Weights of a small transformer language model: 14 layers.
Each number is 128 + 24 x the weight over the matrix's rms, rounded and kept within 0 to 255. Layers, rows and columns count from 0. Numbers have three digits each.

# v: layer 2 attention value, 384x384, rms 0.0702, rows 235-271, columns 192-287
# o: layer 2 attention output (transposed), 384x384, rms 0.142, rows 235-271, columns 192-287
# q: layer 2 attention query, 384x384, rms 0.0975, rows 256-287, columns 192-287
# k: layer 2 attention key, 384x384, rms 0.102, rows 256-287, columns 192-287
v235:145098134131135138092115096133143118126096145130109159193173110126142095126171139181152152175117080114155111108105106141124124089134117151159146143145156150125125123107110114140110122110144133128131158175127144127128148123138116114098133118140118115145151136133133117151114129133131100096
o235:129148083176136113124142139142146162089143149081159117138099130127095135150096186092136135090161114121092142094149133137129098130140099140133117166103083130130127138149192133159154138172104115133095111105126109129111172125119148145132149158136127165140081104098132146124144149128128160129
v236:091164144181122148155138130117114135145126131126117150169119126155102135111061104155138101104139137147155137120117116151113169159160137140132119156116178143102145130130141130132118122167090108124123128146156113118147131126108134125118128141115125116146135135109131102116120122093127125137
o236:187142112129130138136127133119110087125161114135153116164078136154142159074145190131105141120123114112089140142067093115123123169127120124150123116167131092174070077153116139136161114125112114124076132157110125154103104151123129151134103129140113147132144099160099178118132142141150134154
v237:101098116143118085139165140081123179115115115136130106188135149105134129162121104120104161123160136166140167093127112110158124122118126108163138163129135138122158130117126124114121134143111129131126121123087155124131136158058157124121124108114147128089117137151120111117130139153128107125
o237:144118120122105143154111126101133116100143111062111136123114139121137133110084142179158114100109128140114107082139127114100068137103136112098144143126165078107116075150104140122146148138128171164154096161141102141134135060121098095169141142109148080100121097134156138134170119117151140130
v238:150143140145117115149175141111129091102136124113115151125137120084129144150107144114094127127045155128081120132139121143147150143150124204083126150151145152154102137182142133125117128097103123138122125142139124180111097146131150145149120103182130121141123121124108165089123142140091121147
o238:121115166128157158129131086147149129135144104113147151118152121132146082148132156129136149188103107133146146109125145133132118086128130129137118116141116119149156097123054097154122126116128106102160130096098120088119127121133137125129125125094087149126110166119161099143134100140144159122
v239:167170134100112120091174118124144172096141141146144099097124122132125124109139180117187128130150100138138101100100100123095140097107121101163105094156130117128136145074125138140159116114138156134121129134154085167143155153160110126135101127143144104118122156148123149094132074166119088112
o239:073074148107122179148088123109115117081124147114100129147101129116135099135162118135101125078140138127131138139155131127132167148133158071117135156115153137111157133131127136123119136138144120152111136122097177124107093097078157122156127143120100157120143102116126071153105131112118117144
v240:144079127125103136116090129101127131146186129134116109140132108085135092081179084138117152098128078103092114123084133162114156103123127104092136099131124094124153129126115103129141111124118127128128132081139104142123141127146137112115133113145161095142147128104088129110094109086126086147
o240:133096126103152142083139104162118144154120149175096122113131131128149114182135148063146109143108127075161127144156141132161088146101145154136127102128093126139147197127123122088110161173148138130091150091138083122166101148136146188145128131131078175080149108158144100170115140157118141129
v241:121139136095110136116101094089112164119090118126065090135162160125116100093114102114130143116117101141106137165150116093133101155124122125139115134123072108159077114143130138135142154165149094123151135096087145210142103123210102091119123137110126135132124107127135111136127094146096086146
o241:113150108123163170129149176118160156140116131097133104098115107123129149143137126119116124173107114135129132085176148156130130138109134130104131146106176141169137145111089153103094108081133149132120118137108112107136123102100164132139132132154123096149126136160155136141171123093139134130
v242:130151155083140117110126149150139148134082139124104125115126156168131107123182100131162143200075108115126096173160139134119148152094080113124150149159116129126091138159123136144117114127172097133134126136132159169132135114129126144160115140134121135158123127111113142108134116149131131100
o242:126109079146123142131087178129126117114148106139118128131145125115166110138124137113164155124113107157132135096114129133148070121120130124151097135150107108129161108107175152143145060097115180099100104121080123141136151144147149102093160128152173130125121138136176089108111122102140094136
v243:087218128141121099049133154114107138125089121139110141110100120153130122083093145124127145151123143134148096103143134128074174149157144164154145130128188120111126149092144125128128138123196136140160131129114140109141152174125112111111124168154098132114107121140129106175133118155141108040
o243:128146095144125095143141125130129103136125107158123156108145152115143116137108107141121119109133141139136147154095135101147114136100115107139136124065128145131123113103145162163076113107127119152077126137122141103087128092116116139163122128116108111135117136164129148136139148147148128146
v244:168166135145106160142135123082131157115092121127107064140112126095091129136146186135066126074179161146115162115121109119121105126118131135112117124123144136117084127079128107099104127141106137142129113106157106174156096163103160125103112131134155132135125166125124137149122128148143119105
o244:118108120159138100140122116109148162142094168099144123131151102149157144134126121133111126132095105124124122138130143137113126141115152122126147125127125113108128151143135133120155152134119144108163124136141121123135137140168097111169144123109138120120161143141086156127120114103096171120
v245:150086126096127143109138127089128169156090122152121123118174097160151153147082144106075114139126124137104135115128135092169105092101111123066133089125138095112112123090138136141140128174089107125128146084149157116132127106089110111134135150143150118130107164153118108146129137111152102159
o245:136128142150132141144123132156113126136135114106143127138149097155095100119133158134156156111107117125161134124103102163116119136129122141134112125128079123127129147126138118105129148099117137118119117116099117162108155129143151101139132135100143116129127115140115117095148112137104138106
v246:147153116095147111072111129139106147100177110124152156122140129159113144119118127100115166153158136115131137158202123117155115119131117143072120160121127142150118131135139138116133124183163136146102127122154110084140136158083115119150113122116114121155154102140105152108134176134119163125
o246:138063166127116139155134185146119120161149088127126137159117169115094085129087077149144072125070127113133100111116153151117162102115127060129151108112119119113143085117148149154151110116091081108149128120084151123116155122112169131092138088149129116090104123139158121123132096115115157148
v247:110075146091125112178103121145152117110160140108088110084118132091123117097076125105126131120131159114125113113144133110107129156137144122109122136170120115121117138095114110126155148123119070138105113096103049105103088092112114142111112133132122143144142106131122153133127148136107113110
o247:136210136145168134118155111112148083172148137118117118143146121130154141175161163122106107138141077108145145092116136101145176082121136147135143149094138131148143136144131120116145133091145111138148114128126148165124148177142150131113115141134129084092101125114160111161112071143116132116
v248:114111111153117133152148112155136153068084133141183168114127135130126108121125108128127167139172143137124087137127127139142115116138110142100143141107112134134127111125134149154133122050066173148144105090102129108120152159118143148132110159153121101105157133122135137095149143139141162148
o248:125111152131121152108103116098119109130182094106117120101119102124147160119124108095105121134066135129172147143139136145113134112147105062161085099153137143088138111096155122127111103143163121107108197118176143099125103105133153089141153107110141098108127138138095126130130129081158157124
v249:166157093109145101142092122124118131114135132145120133135083134095106075153131188151087157141095149127137156135128152140132115114171118122132098137147103131111112131128119131131166113114095142130109123154108131161074156128135122128108141184133129134124149137128162116167131155122077152130
o249:139140125141103152117146145131110105165135150141131136130119091136143144135115156111122089087154149142108119155110150122158119110077128094117114196129111130114169083137163096154119125153166095097131124164086106129121104131122119155078167143115110090181127112134123106125139124142117101110
v250:092143114093114104172144138126138137159146147133147148096135133140123140175105162107086146109061122158129120126139143119144148057119142130156110139094124130115073133110131119113142138110158133131123127084090146131116144200149143129111113101144153103075121118116149160109131134127119123160
o250:143104145144171104109099103150117108079140127132147159141149111113127114104129091124105133163135133140070121100117093124139124114169115137066090119130175196163140090155110134160156130138131162159093061119151135115150113126158163128099128106085081091142109094100088095132134112155127127102
v251:100150140096117126086162120139142110139128134147148123132109113140140167153079219166130139116180111184109089103132092118143108132128134150119120151121115156115115140138139109108155134137128130156144128078111151142103113187132147158148136101119131118139135125142098153116138113105124128111
o251:164138106100128123144079120134135133139122145103141112186143172150114132163123098107150139101126129144174143120122167130129091105164150087144113116135136144119110093145156093115119190138094132128096055158129142141149087105099142098089142117102142128148097111135167131103114131132108103112
v252:082062111110107128126122145137116110131112107151142143139079129129142136136148066074149107163137119090113199142128129126166155091120114177152137142113119138096086118149134137143115147107091090124118139145111079157119111171165087158091118099137123135177127147128127113180121134156151137117
o252:151166135147092081140160153129159155088113107055149146133143151116158100094109129139123134106098122093162115104131108118130110101085074130089165123131141168114187150162132114116140102155130155122116083111116132137125103108141143142142118123122131131101134121085142140105140109115131143147
v253:136103124117132115116116182096130123138140119125099115144102126181115136100156176091108100092154111125132098154178155146129176125096135161130116099112171112132147128086139104130139115141093163130122145085131109081128133155137152138118133105151107117173126100138114135113117130141114108143
o253:107116174136124174151101076149136162112140198139118169135125116131152116123137124173096139144158101208138148084097157114127153135154143139137130139133117094123134140169091148137078166141106160112081110130114117115136162074132157116150111133125151128034140105110159121141133097062136128123
v254:096127159105101131104149100095138133117146110140100163162113114131116093091133156106152160147104098168119113118143141138103073168108134115128110099136142172140131122136125111140127143118081153127134133082105163158129174165112117123182120135147127108088123194129119145101125099137148118156
o254:137086115121139158094134155124138134108128112118147067118119147135152160174139121144102112122126117109103163129123116113170159088141120128131145121086117101128131189118158131127094117154136132157118090125138127127079131128127072130113097103138125130110154168134104100126150125128101099129
v255:079140134145117103146137159131113137092097118133131142184115105091147135121149127132164140123161141141126140077105121147114121125123168125134129143133118108097156132201108124137107132126148130118129134150145165130146201140154110129137118134128124123138149136127142127153135111135128131115
o255:146114119112100148091171146154191108123159116141094100167162114147104151194162124133105132095140075105123147121078088131133091132104137119138117109105101126128164164155143121096089131126103125165144097134112148149101081129124105137082141159140096162119129107094145142197092143133134146146
q256:121151100132135148133123178121151094138129106142175140114157104146138158127122165093153089139101173112124129120143116116143132138142163123144118152210121100159159097210130111117142123120112121106108134105141119167069079069139154095156141142129176085092086144159167102174120134132157175138
k256:151132127158133094123113117128145118139152112137121116119132127119120125108126128144138132125139103136120156116165133120131146121110139104104136133122148128125116169108140126131120149155130156117159126130120122103132088118109143129131156146149141117131118117101112149122132122159128110129
q257:133145087091127127117167144132147174156110109131148124144119155129143119128137106131136114133142118112135129121123123133135092154145154159143119113139145136084155116157113114138141144149129181150112122139097105174096144128155134118113128131179087100107105149121151141126114133133097137124
k257:131133120151093140127083106077107101114093136151130143144132120121112127109140165087132124149113132129144128142142119112180144109107162111114117100115111100161094114143146157123136135088175109140122107120112108163137098121180145112082127126115132106078119140187159122116109107150121140129
q258:147141111142135117133183133110118136135146143155113102123113147148129081143143128094158170153114120120156140110127129135142104133140123133122107131106178162114129129127131120131136137143124142159121126139091140116144147136099138119095148138146114114153117127127086166116130116085136100149
k258:111130144131141184126125141131108176155138159134161146160101145138126129115130156124130170135141129144113116160097115107165126135108114144151140087123145128154171121146114118109106128113102130120131127160152103163135159110166123121131121150118125116135133138113154119152120147093128141129
q259:100122114121100110135117128123118146124166143128088118119142116104132137111119109131150178133124112153119106113121132140101136128112140130127106134073152125093121182082127131121118135133171107125137124154113097128139179130114138122145118100137130157159139111127120146096169091125122104154
k259:152142140170140106122149144141118147149130162111142100156115158102130104149100113084122100144129121145157144124130125126103097133134109147151133114114159131116174112135135127127126128127124122143111119125124142107141128119152129133157128114114136142133145141087139129128121090111142106103
q260:147174130140132134128139131123134129145098134120114125120117157141104125133131103125124140113121159122152139145153143125149123101120146110126119101122110145110139123152137140148147142126091156141104142101148144103133119133151112130121101137128143114127146123118104120145098125126151148130
k260:125120107144146152117142099094120122104134163140139158111128117137109151108138166129128140127135131108133122127128116132147148141121126101118140127136126097147145125126126126108141130130136143113172110143141115136143121113127099138140146142115128122128132126097151120109149168122138123118
q261:144135129145114110145142118144134150129135128120098123116128128137106142123143149116151156128117093149123126111097111174113135144131115116112105108086180148140113170114106127129109134136134117131126120143082128100121147140109119135108139090140124158169142100123093128124128118110108098145
k261:123109131155125138125149172131128162145133146123164118165101168145123112149164117128132118084162130181153145141109135122152096109122128144153142148116158112125180116128131129122128132142126127129120127114155147119159133120154136136139113142127161116134134174089176107118136116172140117127
q262:146109139126123127105119172131123128127095140119121142146141112151129135097119122140114115146125116118091096177104130114123150130109144100135122117135112105143111118163134127103150158150154157092142127119152120100132133127097108130161102131117134117119133141126135101141123161135169158100
k262:112118113126128130123142140123118110110139132130164138125144113131120127131121124120112148127105108121135121120123114129145124127122132115124125112137115104143129121132118138128131130125148125127141132142144140118125134122151146128123118146151136126122143134128137126099107114113118144129
q263:151132132125125115136107129118125127143146111115126147099121124105122107130126130130137102152140125124113132129139115133119145171128146117130113110129161153141140134133112120130117140118108134126124118152122157132119114142121126159144132117139116162112116116133089124126140132093145137137
k263:149127131150129131146160148159128161146120104137161121140126145154109114150109141117138126114125104107138138167122142121109128113156143114137138145076150096116123138137133139118144136130113113131120118133163130134137129127141123109116087103145129122129132130123155112126109103119116131135
q264:145124116127120131141133112126128142096152138126144122126121144120115143129134133111106130127117155132115118134136140124113130111148131136123149140110135130133131126126148124122120129136140135143142130112137120112126119121119111102121137133146134121128142125128128146110102118148112134110
k264:110115125107121124122102119149112096133121146118106152132131158113134144141145129129115123127123118117102149093144106115143126130113099131097114118115141163126131104139101151147113137116122133141119140137110137137107126109124134136114152127125121151164121118152112139147147134140128118140
q265:146150128126150115108147136139125149163118142142140119115139139129154120107110121125114128134152114152153104139099146108158104097102143113119128139134092095145154114140103139127160165169120128123102124094127131127132156122166143144124132180136138105134146160111157128139116115113136129102
k265:122112125149122130117124156125137111133140115114153126140132115138143129141118117125138151135109127148106100118129130131137129131131100127125114126154124125139131160128136133126133151115127121128121140126128126116125139128144109113147138118120127134124119121148126123125141124133134123130
q266:128122141120150110132128139120122138131117142135119124125139151149125162108131113159118147086112118125116115128111126115153116119137131133122135103130108105160169116134103127129139146160147142105132111107152132124137075110139116127126106139115129107136128121126134122133127119152146122139
k266:135111118123128124132129126144130104123139125127135117121132143129135110128121118139127128139115124121112104145133117132119128122140108126114120109119138113144113131142118109148126116135125120121112145155120139107120131124127132130122122123132117126135134129170127123118119111118134119136
q267:125137135135106126115115148114143116144109118130148122153126120140146131110123142125133143127142130124131115123120118138139101156118119144117110095140130102126127142127115143145146121110104126109112131119144149120137125129110105153111134123122138126128123136115119100126136155121142140129
k267:141134136140152124145138137143143167128105118146137098094138139141151123122145141140137099120109122117173094183116143135137154091116102125156136145115121087142129121130129132124163118154114132121128084131110127135173170139129169158105085121094125119115164145125150118116158140135126120147
q268:117113145120114166137124152135133113113133132127145143136104114143128127137131125087133129125105095122144072139081111157123105131132121147137108149135100089166152131136102140134144135155125120126114134137145145137155131129123125151129109145110109130123128118146125111154144105119108125134
k268:154181137128134107124128098140141178122076119182130130124125160139141123124092124139148115094179115110167113149119145152097147094148168157181157127106123105115131123128138127133153121148105081133140089094114133121122179146117164141159092118092120117129156137055170138138140133108125137120
q269:119111147110136147126109098101140127103132119148167123070136127104134135153135140112118126134128137124118111107156095085120125115096166139105109138125103156101096159091133126125115128119143142147129109152129154118132142128109125128140137131144128114120114132112096122128114118092104106141
k269:111130125143122122140140137124118114137143145143135145138108139143114127119137110145122120123141128138148139120126132125134134148110130123127143137134123130121134124119124110124122118119116144109131107122156116130115124140128128128131136140127154109156122134115133130133134152112117135125
q270:134135111139129112141168093125135133131121129144126118142129152124143123124124124118112139132113137134127156117162145124118137114140124133117146122132125141102134127126140107142151120137117118144125138129112130159131132112150119116130113130153140130110126123121121125112118138103109129120
k270:116110126119130134108116105131098114150140143084126142136135138101120111146132154133117121130103106131103125095164090134095128133150095135095117114121113137142172179133125149130129145104169131116120188145125119098128112110130116113116185094111097127138100140143144131137152109174136101124
q271:120134143125144071144137139158099131138091135115119126085102125148126152109118096122133157119127085150149116138151120098163122129108101128158141144098116100122181106131119132124150168139124100148121128119145116140129118125131146121145113141133108139136117123156146126130134099141153088134
k271:132135112144122150125119141121145127119126102122113123133144111143173134121129145111138140141113135126118084120130158122121118127127129121117126119114123125139121128121142133129135146106139108145098128121112137119122138126125119142118106109106114116115135132160115125115135117128138131124
q272:151110136120089158154122145137145142128138088143133096127126111141106151123128139132107147122116112122130124129119139137153125126116130129150152132126153110136136154113109125122084114122133143134178096126114116080126144136096155115132130129132136168114110122135151101083143108181124125139
k272:119128130137139137136126131119131128123133139140138134136127122129133130133125124148125121120131115137126142125126125133140131116124147144132154134131131122114137103136131157117120109111127143129141141127129114135119103134116125139120142137152142104146125118121122126124137120136130135134
q273:133151146145143157124161141155138135110096136128105113107146090164135114157143122153128111119148121088125151162141132122142125130124128140146136146098147167142151110135141132124112120114145117136157123119122126127110145160123131119158130157153114122148115124107136138153131110146118109147
k273:113105090094170164133134168139061162128121128066153149148153152146128157136158111136160136132141160095083086111146078132112112104115090127116187102105107091129136095125118121141155146130172132110074220116120108098121137123097114166105114120136107154155126145179114102112155132142142153135
q274:149157117101117145113120150091116131108170131111134137128134112088134130124132139130144089124144157104160168091162131160117129176132155137135168102119138149114160109165150126145135121106134146125106122133126096139096107128133150103105124122161085123118127109104095166109145150110130199113
k274:114127133065155092119126138144105182127122099099153113134139187125140109143168134110113091146131113123137130130108134129108142119173151106172092136118130136102118133137155121151136132160139119132085093124121134112117125124136152103101183170146167173127130141120109148143119122126129128137
q275:135128106137171122147114113192105141164125153123056152132128121132129122100163132115160104119138116135130116122131178119171167154156128110156143127088154127096164128147098105126171142148125111179120131090122115148119116099168122130125138135152131138125107093099165093087126152135103138142
k275:147153150136160138146122109126132134128130107207142115136141132136159119164154147131143138117121129146117132096138135133111104088126128139115145127135137123110119145126176134152118146134145137134092106121126135139127149129106123138121139089139125178131145122143124167126108115110120134130
q276:160126124122115139149127138117111126140137126126161116070144145119148157178119126114157143093125116092102077166122123122131109140110124121152136115162114124149148140131120125128098121116145136145113118110126154126142126123079145136118136123135125128165111101140153128135149099168108128133
k276:105144132161157161127161159163145093137103151122116104125121161118119107148132064118108134125138124118156167098071126133130110115138136160133134146117154118151108077110128160119132146109138086100117150121124118149106104136143141148150117109135157129127131146116147111114154110142138167114
q277:142151104167138120151196111142114138109095145133107054141140154172109120136130125096114126101114138118084135134103131117160190130127131130131113096135120152125117151185137148168101127156094131093100112132138126117154148174112137112059155145104116139116119118165197119138136118142161139121
k277:138109131135162141153124109128136092161131128092119141133123089120117136159147103154118151158139143159189181095114140148109126140132129138113121109117114162145137145125109146107097120104127135117090151131100138123116095140099100118132073126144124157151178133074127100095153150201137115137
q278:155120148148098148158117159136128158099093149120145144142112124157150143096137131130114177124119140154137103136125121145144145147107134145167097150118108116129152132082116138119158126159103129124130139112165119102175127116145111137112119098147180111141169110119132115117136120089106137132
k278:132136143119151124146100129147108140127102142142152125121141128165163129130118130134139115134144138132146179131133130135122120133133100138147165116114108155133118113134134112177132052120163102134118159100098179133118138160079137162093163156125105095132100137160101126118131122148126119128
q279:137171097144131146152140085156130147150134139117184169122141139113121082146136134141165146099078127165155113095108100138113126126175171117127130139122122133107120126091131144116154175130123068113145123182121092182131115088161120123138115094132133148135151097111133119139145145097149190141
k279:146122132118107123088127126077110096132129121177084117126117128174093111116126129140121158123143139100152086146135140128131109136105105111137131179119138140137110138145089108112095130135139088122092093081137113128141134120140138124130164155133090154105130124134099151133089068093144103118
q280:131107183126124124153157109121128137119121162146096103124114140152127136136161107099103120126136118117128172139152125120130137129135106136103135145143124125109105147138144140127117130129111101131176132125134130154127147138115118119121065110104108189149131125136114129120102151150111130139
k280:142111118150125132163152112137095136149131118078130135147118146122117114135132123115128137142164111189123142104137126152097125125120111156150131125126113130117141155124123134148141080101119172127141186168156136133109108111115121151116159109123149079135116127158107121080141121139138123113
q281:118099113092129120133122088106191134132137096124114146148116138124164155145128162179159134129162100162137144092138115104146142086126155090137144127162139127109165140123099142128148158123118160124143141130118118116122143101115125145143115133139118135104118157121118099111130163112089118136
k281:128137112172155117132121124135091091147097148140132110108111108120102146169122099151123119149075139131132143132106130128123133129135113142096139104135127137153118129107139117124133144131125129144108140160145113145113114154165131117129118163132136115108131109117138151147163163103156144128
q282:132130133110104155139150137143163114071135078122131109148126160153115107142123117149165143121159145166110079139166145133106134121157101161135141141155130095139083142146162125159136108136117090099147139127140152138118109161131143125149130110093160172092123102149104087157112150162106139101
k282:118149132148132115113132136121146131118128126096151129142117118101124123130121145114110130115111123117130141164144131131177145143124165150096152125102115131136154170121118121133132104151159142164164126122112086136130136131128146116130150150166136099155128145114188181128133101100148119157
q283:102152159110132133126116114131111146117103188111140117109148125127110147138105131108097104117117058114168122103094078097119149136125123096129119170107158141120112095152141114119125145089131126135105107126110089116131085111081103111104125130149103163141094124134156154116149123125154118113
k283:114137136161106121129149139115147089156126127140140128109162135124109117128135097149142142117121158125117098115136135126138132104091180117108138124133140098151104100119125106113097105129100094116113171131174134126110105126095132158151086121116123152120156136146164117126181131157137143131
q284:124163135108122083154124111123086140107108094128173117164130174133128118107093088125095142094143111118129146125122088076132114158131153135113099097161122122101129129132107126113103147171143109123120137145142159161119104130105155148127157134111141134114105079113148102132116125155103165110
k284:118117152151126126115129105108105148154157146124134169137118069141146123117148157156120145123156100140115136162129157153103166141137139117170162128128117110124111170125140136121131108104134133134133109149127119120102152148148106129153082127120125123142113164077096136130113159094130132148
q285:115134101153131146152138140152185145111147110127136168097143152143125112152172147128181129139120128129133118073124123132110121135104091086138142126167113111160124133121126132163144142082102126105109114105142149149139105124138112130146130126171158108119140146117141126136142164147114131118
k285:110135128152110131091121105123138127126112138124127071117146184149159134117117126150143114137079139140138130161110156168142131123142120125147152147105162151131110124130097115139135174114140138124149152103121160168135109129145131152128127113123130106094100152136106144142115089150144106129
q286:135155132120107130080121117102102153154177127104161131121110151105100132186119114086126140148063143106151162087130123154150113134108092146072098106163105100153098108140115117125146140156082123137118133102097128172106092143109129136108102133071118101129138153146111124147152112126130144143
k286:139149131145130141139114150125118148127136126125117109111127155163163123112126173156133130124147124108129137179129162126141128151145106146130116121095123131128128138113179058123138134125106141117134135141177138148133132125157128149153114134091172121130142117119094128137121163121117103142
q287:124101095155160145132099110128148121134111085135117132123086143114146096097112125122150121134127130147119153122161153120170143129131154118194128123128135126114099128134146145143126136138115119123153106091132128109184160128135144113136125100154149093150133158128119127114148147137150119137
k287:151124126135100142096147137125100127101127092110111117106097130138117141133135142104098121157104136140139099121146129145126117161089140117091119137132101103140109130118162088129119163130115127151132131129095142141136088150119132137104134119108116196140109124108113151146144124118123124129
v256:158084109120128132122124130137144128133120092146137139141148127104135127117086145110115184086058165150100104122108159092147154143074118098143134139126127131156122114148125142134126129118120085146126134113133139148163106077149039125125135125101119113107155115105102127142112120098130130111
o256:135098121108157095130133129132119125138139129095143145121086134146133138133152089126096093124142110096121113142130098121119116146127113120128113095148103104121138119130104145103108142147121121115107133109127137142120115131124105147130129119144113148120106092164137148123155141108078119112
v257:123111119122124163112094107105103141143098121121110155171115115118138108137109123119148113153144102120141141157166110155091155112111128183129129142120135133138146116116105121136144136092102173125160122187138128141113103133110164119158119091157124124139126109115147148074114120106105130157
o257:097145109145109119145109152117146144105121100104157151129159118118107081133157139132179074133106107135153129088137127138140101131136126106113097129144143150140174133093134158115095139154100136125105099110089124098145128156146116166141145133121132106139134118104156112151142148107112110129
v258:106116123153133136125111153126133101108072143109097143103132134157137135132108158122123126122116134143129134154113136133096144104135166155106122152138147139122120135114125125110148124180125118144139127116148120091159103162155158142121102099072155131145105157104120095189132104155133099111
o258:129110083135124155102106163122108162125137182095122155083086113142194179154153073127132096150099129157138102132104130140146117118143138155091140164119155119142112098129141104149137109134148125111093102117161106098132152119115156094172105092155157118121157119096127116131147137088169125158
v259:134144116155130127126137167129135148119163120143161163141110112112116124134118149111121152101130151080130100153115112137098143151148131141123140107134087125110170139127129141128111128146183172102127125120113095159105100075102130133152129136128130137116127138137123160122130167059136130154
o259:142142128106151100123111131079121098112120144137085131138178136126058149109118102138147096152138176153137116135150131131137100105043120126099130092127154143121153150154134144142159131113106166139140081149148102134104118141133095138118128118146089099117157118109143134178116094109155133112
v260:126131152077152087117100132100121136150123096121111130146123131131124145133133143141096106116104132140112195164104137103140104108102108112105112157122130179130110141147142131140117139072152120161134113141136143124150106134155127120141126119130120145132134137144118109116105123111117144134
o260:134174097066096129124127104135147146126118136109135099098086140092143110117132096135172138089100085094123147132182098114127166135178140165159156102174117159102149108130122174117149165126116106150151107133119150118115107135125100146090089127115097173135114122119154137144160161089113110106
v261:130109159147117159137133114103122108130135100125091085101132132146121149156137122146109105130121148084104116167131144100155097150053145114074117118128115098146121146124116129132127129144143119107161120105171153115167102119145139146123101126076143126115114114149130114116117136151130148102
o261:137085130128094113122120152149118161104153126136136159131122155132172176123118125093129160119183156139124138126093102109118117129170180138167128139161143110151110168186144147142095171135138103108123163111081096141111156167142103126152111161137110149130109119076111118156128139117118150128
v262:154144130143166156099130114128101142125139153123112116135120116109129119121139096138120148126153115091123130117105107130113066154107134147099153154122100132126109154129147111115133124151113147108103133120113098133114141156091144122109113146128117107134149108115134151100146093142166128112
o262:118107147119083134142119164143156120154164105154124132094143151126159141091181126118159128148137169124109107107157123112108176108150151113125146137085134130169139111142122118090163093165167133173125102154116115095135139166108162143129119106131125132099135165132127144112120106136141114140
v263:104098135103111124133114125111147151130136112110142154084131125073116126118124112184095163132125125150125122133123142112139118113067094087141097117129148128127153105185117144127106118108158127127127119147125123142157113130141123118151137123117117112148143111143143115126125140150139106117
o263:131135116119138195131139139140113116112119123175131153151141111129121103089102137102141135126155072156115069138130104134120126174152133141153156098145122109141063128102094130159151130133137113118140106151135104124117154147164114166152103105118191138099108156141122144130114099136167132152
v264:116108122138116131129118125100140115130153133113130126150119120088108099145125106136119127121146145125125180114113121169129189112086112104108126096133184137136126133131128139132129116137130117136150125179131106147094110096163154127153136077138122131136142120124138111126109124139119139126
o264:138159128125145113142106139129159132103107132141151144136109136137176140124106130156175133128106090120162082147114115169128106150107133141132081105174122142133087128119093138135133151109125121184138123165083162125115125135091133142131123151102077098111156125161129116139218137118113159153
v265:134094135125126136105141120139109140121111129115118123143097126123110144147150111133092117126125108161123117098109135144094110120115166145125124103127149155133158121161118135129130128114129057126094114091114120144135134124136152143130135095132101123136111134123151105146143116152111141137
o265:120142167133088101132121123124166126126162145114100122136154125117136125146095120105158138113157147110118141127092124119132137136147101111148166124141161128099144156076179114137081134129158125141112139111139112129119126129116120115138106130099120159098149091133143152130120104101121145105
v266:137163143148111152117115146102113189115133129129146113120137119132121101128146133126150095110132169124138115105144155137127149132095125123124146137131127139128127093142133134123117113132148128135093121092143131129142145135126070153119133172097124159143112159099094135109129124106114112123
o266:142099109136144117140140134146104124117147099133139121118123105150110165150143124128130158121115190151123128136119164114124126125142137127132146138144129140066107108126129102117173145105103132144114130142104134122147081147087117076135129132132042114114173109130096145131106137132116124134
v267:121156145152130160089114137136123105110133136141126127155139148112117136136174171091125132119115096142150128146142138140146152132162103156139120152129172174174085112129114136094126125136127105151135110165141138149130122137135165115132119109169152134112135120119126111132133129124136142131
o267:130101099127123112160117174145121123174108099082117113144124117162143102159123156137165101142133162113116123135118098137130109102129106113148120093100103122096152136114135068135128097118121135080140118120116115116150177146063112100144145144107123138101123128151133135135157119125150110118
v268:122116129150111153113107101105121114119128120141129113130164130110119132146118114090143148145114138111105095155125149124123127115128140093124133096153157159112111122125114145104121142151135142118118134161151164127143158147140133118131118125094137112125133102122132133144133122171132110126
o268:124147134123093105122113132124145150134102114116105124123084130106153160137129152106125152116128110130113122167117124134132085114103120140095101120114134127147108171128153113130145120134134111096157090141113134116138188138134112127132105113132124140111118136116066094147142121128118116134
v269:120148112162134106104117096123101130126161126143169127128103121154121106092124134141136113109141176142130175107088135124141108159171133144120165164131135169137172119102127140106143113101132143106118104118079127184113105184084138126108157132068120164144116137120131116137131136092125144134
o269:131122107124123101143150120148093130124125154136139142140139117123138102122156141098148101132091118136091133119172166137126170140123153128144186124117136098132113138127118109119128167154134090152148100112123082118139116110124106064171121126180104143154160111111156173138116162131108148134
v270:109170140091113089107150127132131156137140150137165123117135145099128143132159165127130108120127112126129127120123130138153138179143114130136139178141111110134132131088143128098137135174126150118137138118133117146120114129131108149130130195113117116115132128127150135077147122112189128129
o270:121117089132105092125106114128069135125105124121087127154108114135165134107136107112139126138115124123134125139111117124104116090124136115136085149085120157144133108141099122103091110098142115135133122145100140127119155136145140161161127128115128179115124135156099128128106099163133140124
v271:144114135119125119143163134126108151120132128126100081127134108118155159125075155120141146126159098142118138109089137114152149064145147122156140156092171098125145142125138119126118119146115128139146122098175127114150159095131142128141139143163100134136122136125138127116145127157127102113
o271:102149150133149147108121105122138121090113149152136171143131187109132099119140106136107127128132101104103150111160132144131199154136113118150120140196156120120152114133139141114156116116162072138097220137118132122110132116121155087124121110153109131102149120121132147168166166133104124119